Weights of a small GPT-style language model, trained from scratch on English Wikipedia.
Size: 9 layers, width 64, 2 heads of 32, MLP 128 SwiGLU, vocabulary 4096.
Architecture: LayerNorm before each block, no position embeddings, tied embeddings, ALiBi.
Training: a variant of Muon for these matrices, 4203 steps.
Each number is 500 + 50 x the weight over its row's rms, rounded and kept within 0 to 999. Layers, rows and columns count from 0. Numbers have three digits each. The size before them is the row's rms in percent of the matrix's.

# layer 3 MLP down (transposed), 128x64, rms 0.118, rows 65-127, columns 0-31
106:559506520539540420576502529485540416622453443463421518499489524540479553466521548594520510493497
106:575508460476638487564555461470499559485482468493527555528524467486556589497445451547531455506535
104:552524532470518445455587508493503570481464414545528440533536474556515454605463565504453466486497
095:507544438516509442507449480492509413442568522492532513431452418413468510542450539482453467459511
096:567441545380509544557542488476538555482419568525427450457475555566497482459449536514487452469535
101:454439504499491534471500551449479447491531491568575526533579514560527520511462528499471469503525
081:425548486587526550510525515548536438494506476436543505530500434481620565511550544586528517474483
073:482571477455489435473483471484468470475562578419549533472482428536520560555576564498554488552425
103:482547497557375502463516478503522534458562423397504505475639417527529499536567464518523559501554
103:452457476461482489462545644486522487452488504498398508480449447457465472529476452511525441546557
084:494442449560487592517522543478431415567488449557496412484543556526473486509426492599482524431488
089:463443504542512508549516516570477484566513386521568457511503518523467569541477499592544498363513
128:555446512506469472594532589506561441383501458432488470444380474511476450456489505491519417610514
102:604468567526594539566505523543507476623495574553419425496489515601495560522460472501474507461555
111:510431555502496513415408463523436470487540461465672491498531461434600510458489545488491524469552
096:566485603469478520486534472481500609419517507588455508413549525567414450555576496463524478552586
123:394504529512427556508475482499527471428550486451536471452517411498519483575563559654537571577541
142:516496486472493538423524474523481549442514532432486502530435508386550530494424504346547512442520
073:507560466504492451503495515487446416469568509437528538516476435396431501490572453515456533574439
092:459549502537529482487463512601506528572563445469470492539582434544552544460442563593505528507484
093:597433537491561590506481521500543505548430525499418504484442592452481476538453490427505459420476
101:445434578461473524526563450470519592482483561535565535469494507491382460529449445502395503548499
105:458506467553528526520427479508527491435460445380516565547512490481547514433461514571527554553524
096:453576432600508529567461527463520412484493426511434515527457465461575436573494535514569544495418
119:513538462480462447437527526496566492570544462435556512537461463519461487442536447555558610540500
090:463455494504445490448403579496525566539450506540569502500448552574532523468409522519453458375467
089:428554471479447412476508478544530539538508475476529491541487442443567542486503488541510550418509
069:468510559466512443537489494541497391437580498418511546517515408568463413548572450497444499490487
077:569553579516569526485562501463471542526481473614437453505464561521563522540470585441557515448500
115:505514484588564480514508532462473553335534545460540531570435589467475497599534466425492535590439
121:471500511522433548467472431378493477524564564490527455493484451484587590596513526424585510475437
097:487510530535557471420497482419418460424547490449518564512525538417517514608564510414535550492480
105:560489540461533483456488451518482468561426506441510531530492507514435564396490504533518575458585
107:510484507557466462523459455526500370465523526378505488452414483471475522427529522562492502472474
094:468553462551496499516499535576485462611512452454560492556520386490531552459532495502497522492493
074:384563576501531462517481495566501471428566507466538580548511384465447494552492465536479561538496
092:523504530422516554535550458409495477478454492581434516531424582432496448583512508515495447413479
078:384497549558485465521389525525455452497573464389441471468451398495423498566547471548506475527456
103:549446571417459529564424472424550466537482455571537459532523534535449558465468552366560468553497
123:463504571560496497418510550488523455601592517476476531467459482464511482432445475613552590526494
107:528415530437541505472517429513542496500437481575495474518581608546559473494572491576422499478580
121:506466490536559534494516435551477482570515555575457518479496487518470492499467653455466450487498
067:582551490527496533570535592473474545516418533492426470501492553394546566519438511462565520426426
102:473437451486510590449521606515442567418529592581498525475491573487429563483437524486540409521511
143:436468526499526481482407455451566471493510523557461456438600488489484526416485471515650516446501
103:411494506526505523477516439520525504505480405480500555433545577509479536445486441450568550444485
072:524467521491503513535552512449452450584574458539531510489621482432559465521478478483575476462549
110:524490503465422502499494563512554551411601536505497475468444457483439438459453471431483499576437
084:381500412506529507479508567495483520469568486570469615506559485413623540361562466534547468444506
109:478496549483534501490519529549477625459451543555509434487500485512460463480448507470509475486506
073:529520433498516557515508505423545478434430553583507517485577513483599465466531466540536455588586
094:420609398438460478570508439513472490408605520512508488452520547510503444536528559437520449476512
118:473549469621477484539484556558498421464544388465587431520534434474486487495486564539461509539507
091:544546522564602370476490482511605430494426513488488493573555520494478484512515569470530485452510
110:527517506566569438529472453577374490537446466392555525534461408500431487463447489560415468526453
073:462414434497424568513492577473525490503458534542506503558421536579542447515476541465462495451557
122:616462500477529509466432486472515532444454448546573451503533488506454543505512538441507553481511
099:625417560478526498471488539520479469557510490405538464480467478544461554505529460520554516562492
110:579495503496489503516563591507502576480495571547511438446435480575444469577473508459486460518502
076:618428527440505502530522564467541551444487514513409454431396579513461469570477471465489466535528
064:416486509465495382400418469557532461545600504486539608563485417596435448511555469514495493547505
120:498510534487582497469480534452524444579425538494525513526555525452555589570455586587477545408481
081:506569459611490564545533501516472423517506509466546473533520424406532487544543576532577583450495
# layer 3 MLP gate, 128x64, rms 0.13, rows 66-127, columns 0-31
131:574569524386601533547468522544497512511585469518482524534534463493520436504478483529402531517424
094:492472560493490465537567538500507560538540461500554455470537432567531513543466476506412516611527
103:624456518421496543522483517524546509586490483503491567496499467537543545484444526521551531589454
082:607467540434469523488580478468391493504567494629492452447475522429450531520411486459581543534546
126:538452493414518521536583423555435486555530551476562499526581478550473477556518534504428466470546
085:528586492544535616500485449523478427458422436478464405514530476417551543471526521531539442504576
096:521531494479499482495535494522507487557480591443504487460513515487608592519521550503592478550420
106:505506530537489519561486494515400531557458586422454587501496494535563490532429568516518442532567
098:469448571419383495594477465457489513597540554494510476449404527574461489482505429573491567518545
141:460505467474492624515542627469558482454511498585579511528564496435515490545469428545427508545541
096:522496374497533544545393481503493477497476593504440535492497412479579501561477478502530471530581
090:521479546512466533569456536494566437519439440492490387607426447461546587452434501481461443519528
086:515518562492515569473434529504452427527556613534442522501617497594480602544459518548451543469554
115:441529559473602497522659505496547504462517542486463501538559450493486453568417522538537502507404
095:479485509395540572519489581503494509453518410513583508579487465452511534461399552561436511575516
130:461499451485434491452485475456424472528491536538503503537555441494570412545363521470495542525516
153:457561512422508467523545544517505535496515479468514554479509385581490500526482465585419427496484
078:562501405580512587531523551395533463560457524506577460517501604388449498489526506557495498531454
083:464470580475540564560533537534549417441525488471465468531547459558526461577459525550489446568493
089:481465501554467557541577540505499542567582416503426508521517569625487549471453537540410486479487
106:483552550486503529540441555439379507468509479544492582575564522556538544469494489538458457469478
089:541478512527489551497451496466601533486523530551517541517522542542530480476588495476542556657575
082:591495489527481503511547525441486391520542465443421596512454520551552447569563486548496467504579
147:501479546468508478503608541434499501611517419518526449563500487433501489504513510547501498564430
088:450421537515546530526450642533564565421441507493508445513483607606519509511449574532500457482523
081:451519390406467509542460544578475525561480513499396559540486540377512484542478497504517557458521
091:465491506502518507568499473469550493539488545492481575554463491573494385554594521510514552488469
086:563408407423443539597473517553520551541438533417512463500538528463427465418546458500502428492553
083:455463458449636494470502493437388508461570480542539453541497516547484564529520420557491604460446
090:580522519444500514500487491511436503547544610486509474408496452456524575588484510491533491592458
082:571450479438527498526479532552553551539505485494521442478561463639529476515565484577497548548506
089:501491465479568532485497517483517531472508557555481486482508409457505496490462460563430423554499
091:514531427494526451510595528490453452455425483439441549546412550521534550491555543568455503510574
079:554551557604523503535392560491388489561480533528524440596565456497502508547476468525491520489530
095:506462429537531512454466475507404465438431513550373373546451563492501443549432457491550599537473
098:558512369522441483525533574483531581499443557489460538499452477636570571469562528524493515577555
089:560460517514519475475448443514499543511527405600598445502433512537441574440537461491451525486484
081:413618447549558595469479508580541492502411479514474584513546585407478488554451545495511504455511
100:524472481452454534537511557434476545455423418493483439511497449522480513537486623462454444528505
096:498510483489601504557626419553566461536498496595473520510553570501530537529533531486416387550539
157:573499640484558509501452451555530553490396534451446593439494529543418429504510464526449559551505
094:455472381511513476467460404474510439524441514529538445584496548585502465508543546496524463535656
092:456572509558528453467482496482479461469525451605491547427488504537541445492463598556546532415478
081:495444416499533511443468636487534503580534467632561520450566473510467527595460495521504450430489
103:349460477483433500562555538493546550491536465543577573461462511501534551512471477508490505541463
104:463525415588524517484480524554610567480404524501522536499401509447501553496455568572506563508470
080:513440473479546518534473522538560490460496466583376461489492525478573476636477477481513521538441
093:513533474531485466505382482493398433532488472471504552534411445526554437589388567411526483503539
103:572546511503478536514522453476490465556477531436457530540443562466541536549479488414521533570531
087:461493507547514549514495538486452524550475342470530417511515651537527549460479578448545521396439
127:593469504508501500499487609470507594512450604539498493477565531552512468450487399569569539558404
082:580516572570475487405476504402516462441466514594590540457552504569425421548465546451465460484475
115:479482452466516509620497563505468476491535498526474444596539559461528431525530503565492497466532
085:558349495432451491430512549392481471509581557570471521443537522560533520510524514522512531524476
084:459508430537471509580567578433492522522556443518486442482459543409531529496530425510473520478462
090:521547529545464524506488569513492464528491413472466509484491612457504525496455406386563445556440
073:476532504526466330507543530528492541463420483464496419522463516483568474501521488538436499577465
091:497544564423424534605545507482433510495478477534485493452499481462547447599448462577401447531543
095:485573447565571562497448516546530415487522570436500513565530524524538571511499554580535564559575
082:545492461559599586484470508473485487456577511527525456496459456543582507438448616507544546486532
111:441448620472508525541482467483567455570494551424470605539427510584490518511403481518422447515439
076:445467489529519519552494527543540559506504573527410520477523476548516525382587553578529492448533
# layer 3 MLP up, 128x64, rms 0.172, rows 66-127, columns 0-31
106:478570453432411479483496546491487435521523489486495552453526491551570503588546479461468489466367
117:575509453498539488548449470495501492484483505420397488355428472432445559482478400386487562528506
092:571510520543563551522411576441428467491545587479518416587453463440441550536462457402466499485550
086:566403613501465576532523516460527640418469541522476414596414543538513483530414444438476476480429
091:459513528452503557396470525539489557526467570533550630492587460502466578494530447487482372487509
084:373591549456514562527524472457510511364496535433526443476425435589536501553592500562514461500437
089:501573403417514487533529517490432507445528611462570533402489564566527622485561547493604461521487
090:535572447537466571503600526526480392541569544544461520440543547540430433535573371546474405532435
087:486435531454501481518525545479491511524562464427558519534445485451469533528494494402447485573489
128:487443472552510495500448579421589612436468564504532452471551555391524503499508522479579504492565
085:382541520501484577539398566459525469533514467512532589432534468448434482604465533466515550424477
098:473420491455490427450515566462462529471535509488512450499508552402433496488508468566477566504513
093:359590464527413553497506452542488494527469510483565582471544571470459501489471504464486543520541
089:501539458555432492551507582454542508471486361523395498392461464610519449454551517510488535472543
107:516494456484456474487478534450479515619469517470480450436355558477450455538444524443468437481397
100:510544410560513598455416533506564538429469504438491571599475501420534497431521540530527468433563
118:497482417469531491587464477475541436469497560613461553497595488516456506544549532454548558516473
100:596510479498520510529554564520459521537440608532471567551377518424529510467537444434512550469490
094:546524505534479550488445495509500440468482435384517621537555398484523412475449532509529498546456
098:580556438473475448528438506505619468489508554518494629488470407509469549450522561484530499578589
085:503448535510513488469445540606514521486558469482411504348501478486488583553390493496461535512531
083:530599485513469607454479541455447460546532419478520550522632482480604578443443517556564527461491
102:475550532517532529448435521540495458417508506552446531472448522510550481488461527459569444450428
102:535463491472537591485588541500498476427526527497468576469653565562491379473524565574530502427512
110:476527459415488547506505443530434412492477558515511540521550597402536467553443533468580446629514
099:434495476578437439465499482539472512545451427460442467443397469498478546537582503607505445407507
098:531525532525507584544562504484474420380493457473570542569460509595568420505518483463518455515472
097:465540514538529487387529552497418441465580472567541486502407484558473550528468520453580503559370
109:466449473475535484527617476468472479549472538461405423505590493504448472575458472517508460462488
120:408477491515517559496393548577521403492374507561439491475533545509490446464482471468487587454532
109:483598468510453531512453499465504508444419547541445502433624541585480493476493587526550418497405
092:589596475452597557422480531540445480462457582559471528490565520524553475526555529456509547494477
106:451515436489507565526473451515537433528474505525527504513489536345476497510408509458577523501421
085:494529431518576498548454516511493533508450493505496409460520498533413431566510492510453445548498
098:558499449504516526474566464479513439559545540583478570473539523514553511448508554574431465589527
100:496428508460525487485495606528449468566509460500463568596504508533535547480474421420480490511541
105:421453544535551416459536505514538478536442518596578453554498543442543545538544479490508538496458
076:514501487401567424545450483504501395521479543460577542470549507427501586530548503460475437476525
099:449519513525463462496448448646527457494454554397598552511507442451490565531584548468526511483508
097:518636491580559542559556451572553534373554546436527491443428489508455532487461535476576475478453
119:562531486543505492472515510556455487507593567461442380483396582498430470424473599477498491515527
093:476517469569504492570471588528469540505460536452409461486449534511524616544468460474459508513480
095:467527498462447518581430496541536458523380430494536565465571529388515415475442482436563515463494
117:475485487587442535497549516510406492558450585499603491551454517476501420515467495494514515498490
120:518437471516452571505485533501408478500429505538458468567492411399561473479545517494462457503541
087:448438448397479437535542513535504459507595479520533501506512518424558471652421403506509448459551
105:537535542539469524537515487438436460449457528500534608504450487498360534527517557480450447602480
076:549442500469527518479556548455522512549509443518600497479504521562469450551452455486428539542433
084:469510573381507506498512511450532467481479575519488495486477501544494473600482518413464473535471
089:537453421468489440542494475502549516425517586531496471531618436575536382449621484592516510588553
102:479505442570606464574518476569478505441478504543385532507453393503464600529477514488437517478552
090:511619425521564543553511488510568454491503391454547545428527550592481469477371532501544489495533
098:502365512543530519452538440448510449474491464454496495453539574591442497498446425477535501491508
084:558474516506581463543517462511488506534591464469539452484479570552499577418510522470535529505513
110:467478459434518528539382533460491549436552492494554417459521418542562523516469516451504478530581
098:577435512486467455482523562483527550520505484418527478482497489566519569440610452533512497575497
093:463409526548419482500528495503543566487474501514547515446529509501511547435612460480544566481466
097:476332481432417506526489525424518524538520523570552486508470505530435481525517494484439428516524
062:441537551575458441461562447543505495552467470452431503626509574460534491385516480460576544466438
096:502513545499597427419394598558535509467577578572486450514493518522506492515422430493540467536490
103:519535449468471439443406486431434502538505441482461519470447422469533461505518506574571465457589
094:528561566495465484457550467473431447575536656535462578552432478426502583474579425504515471515533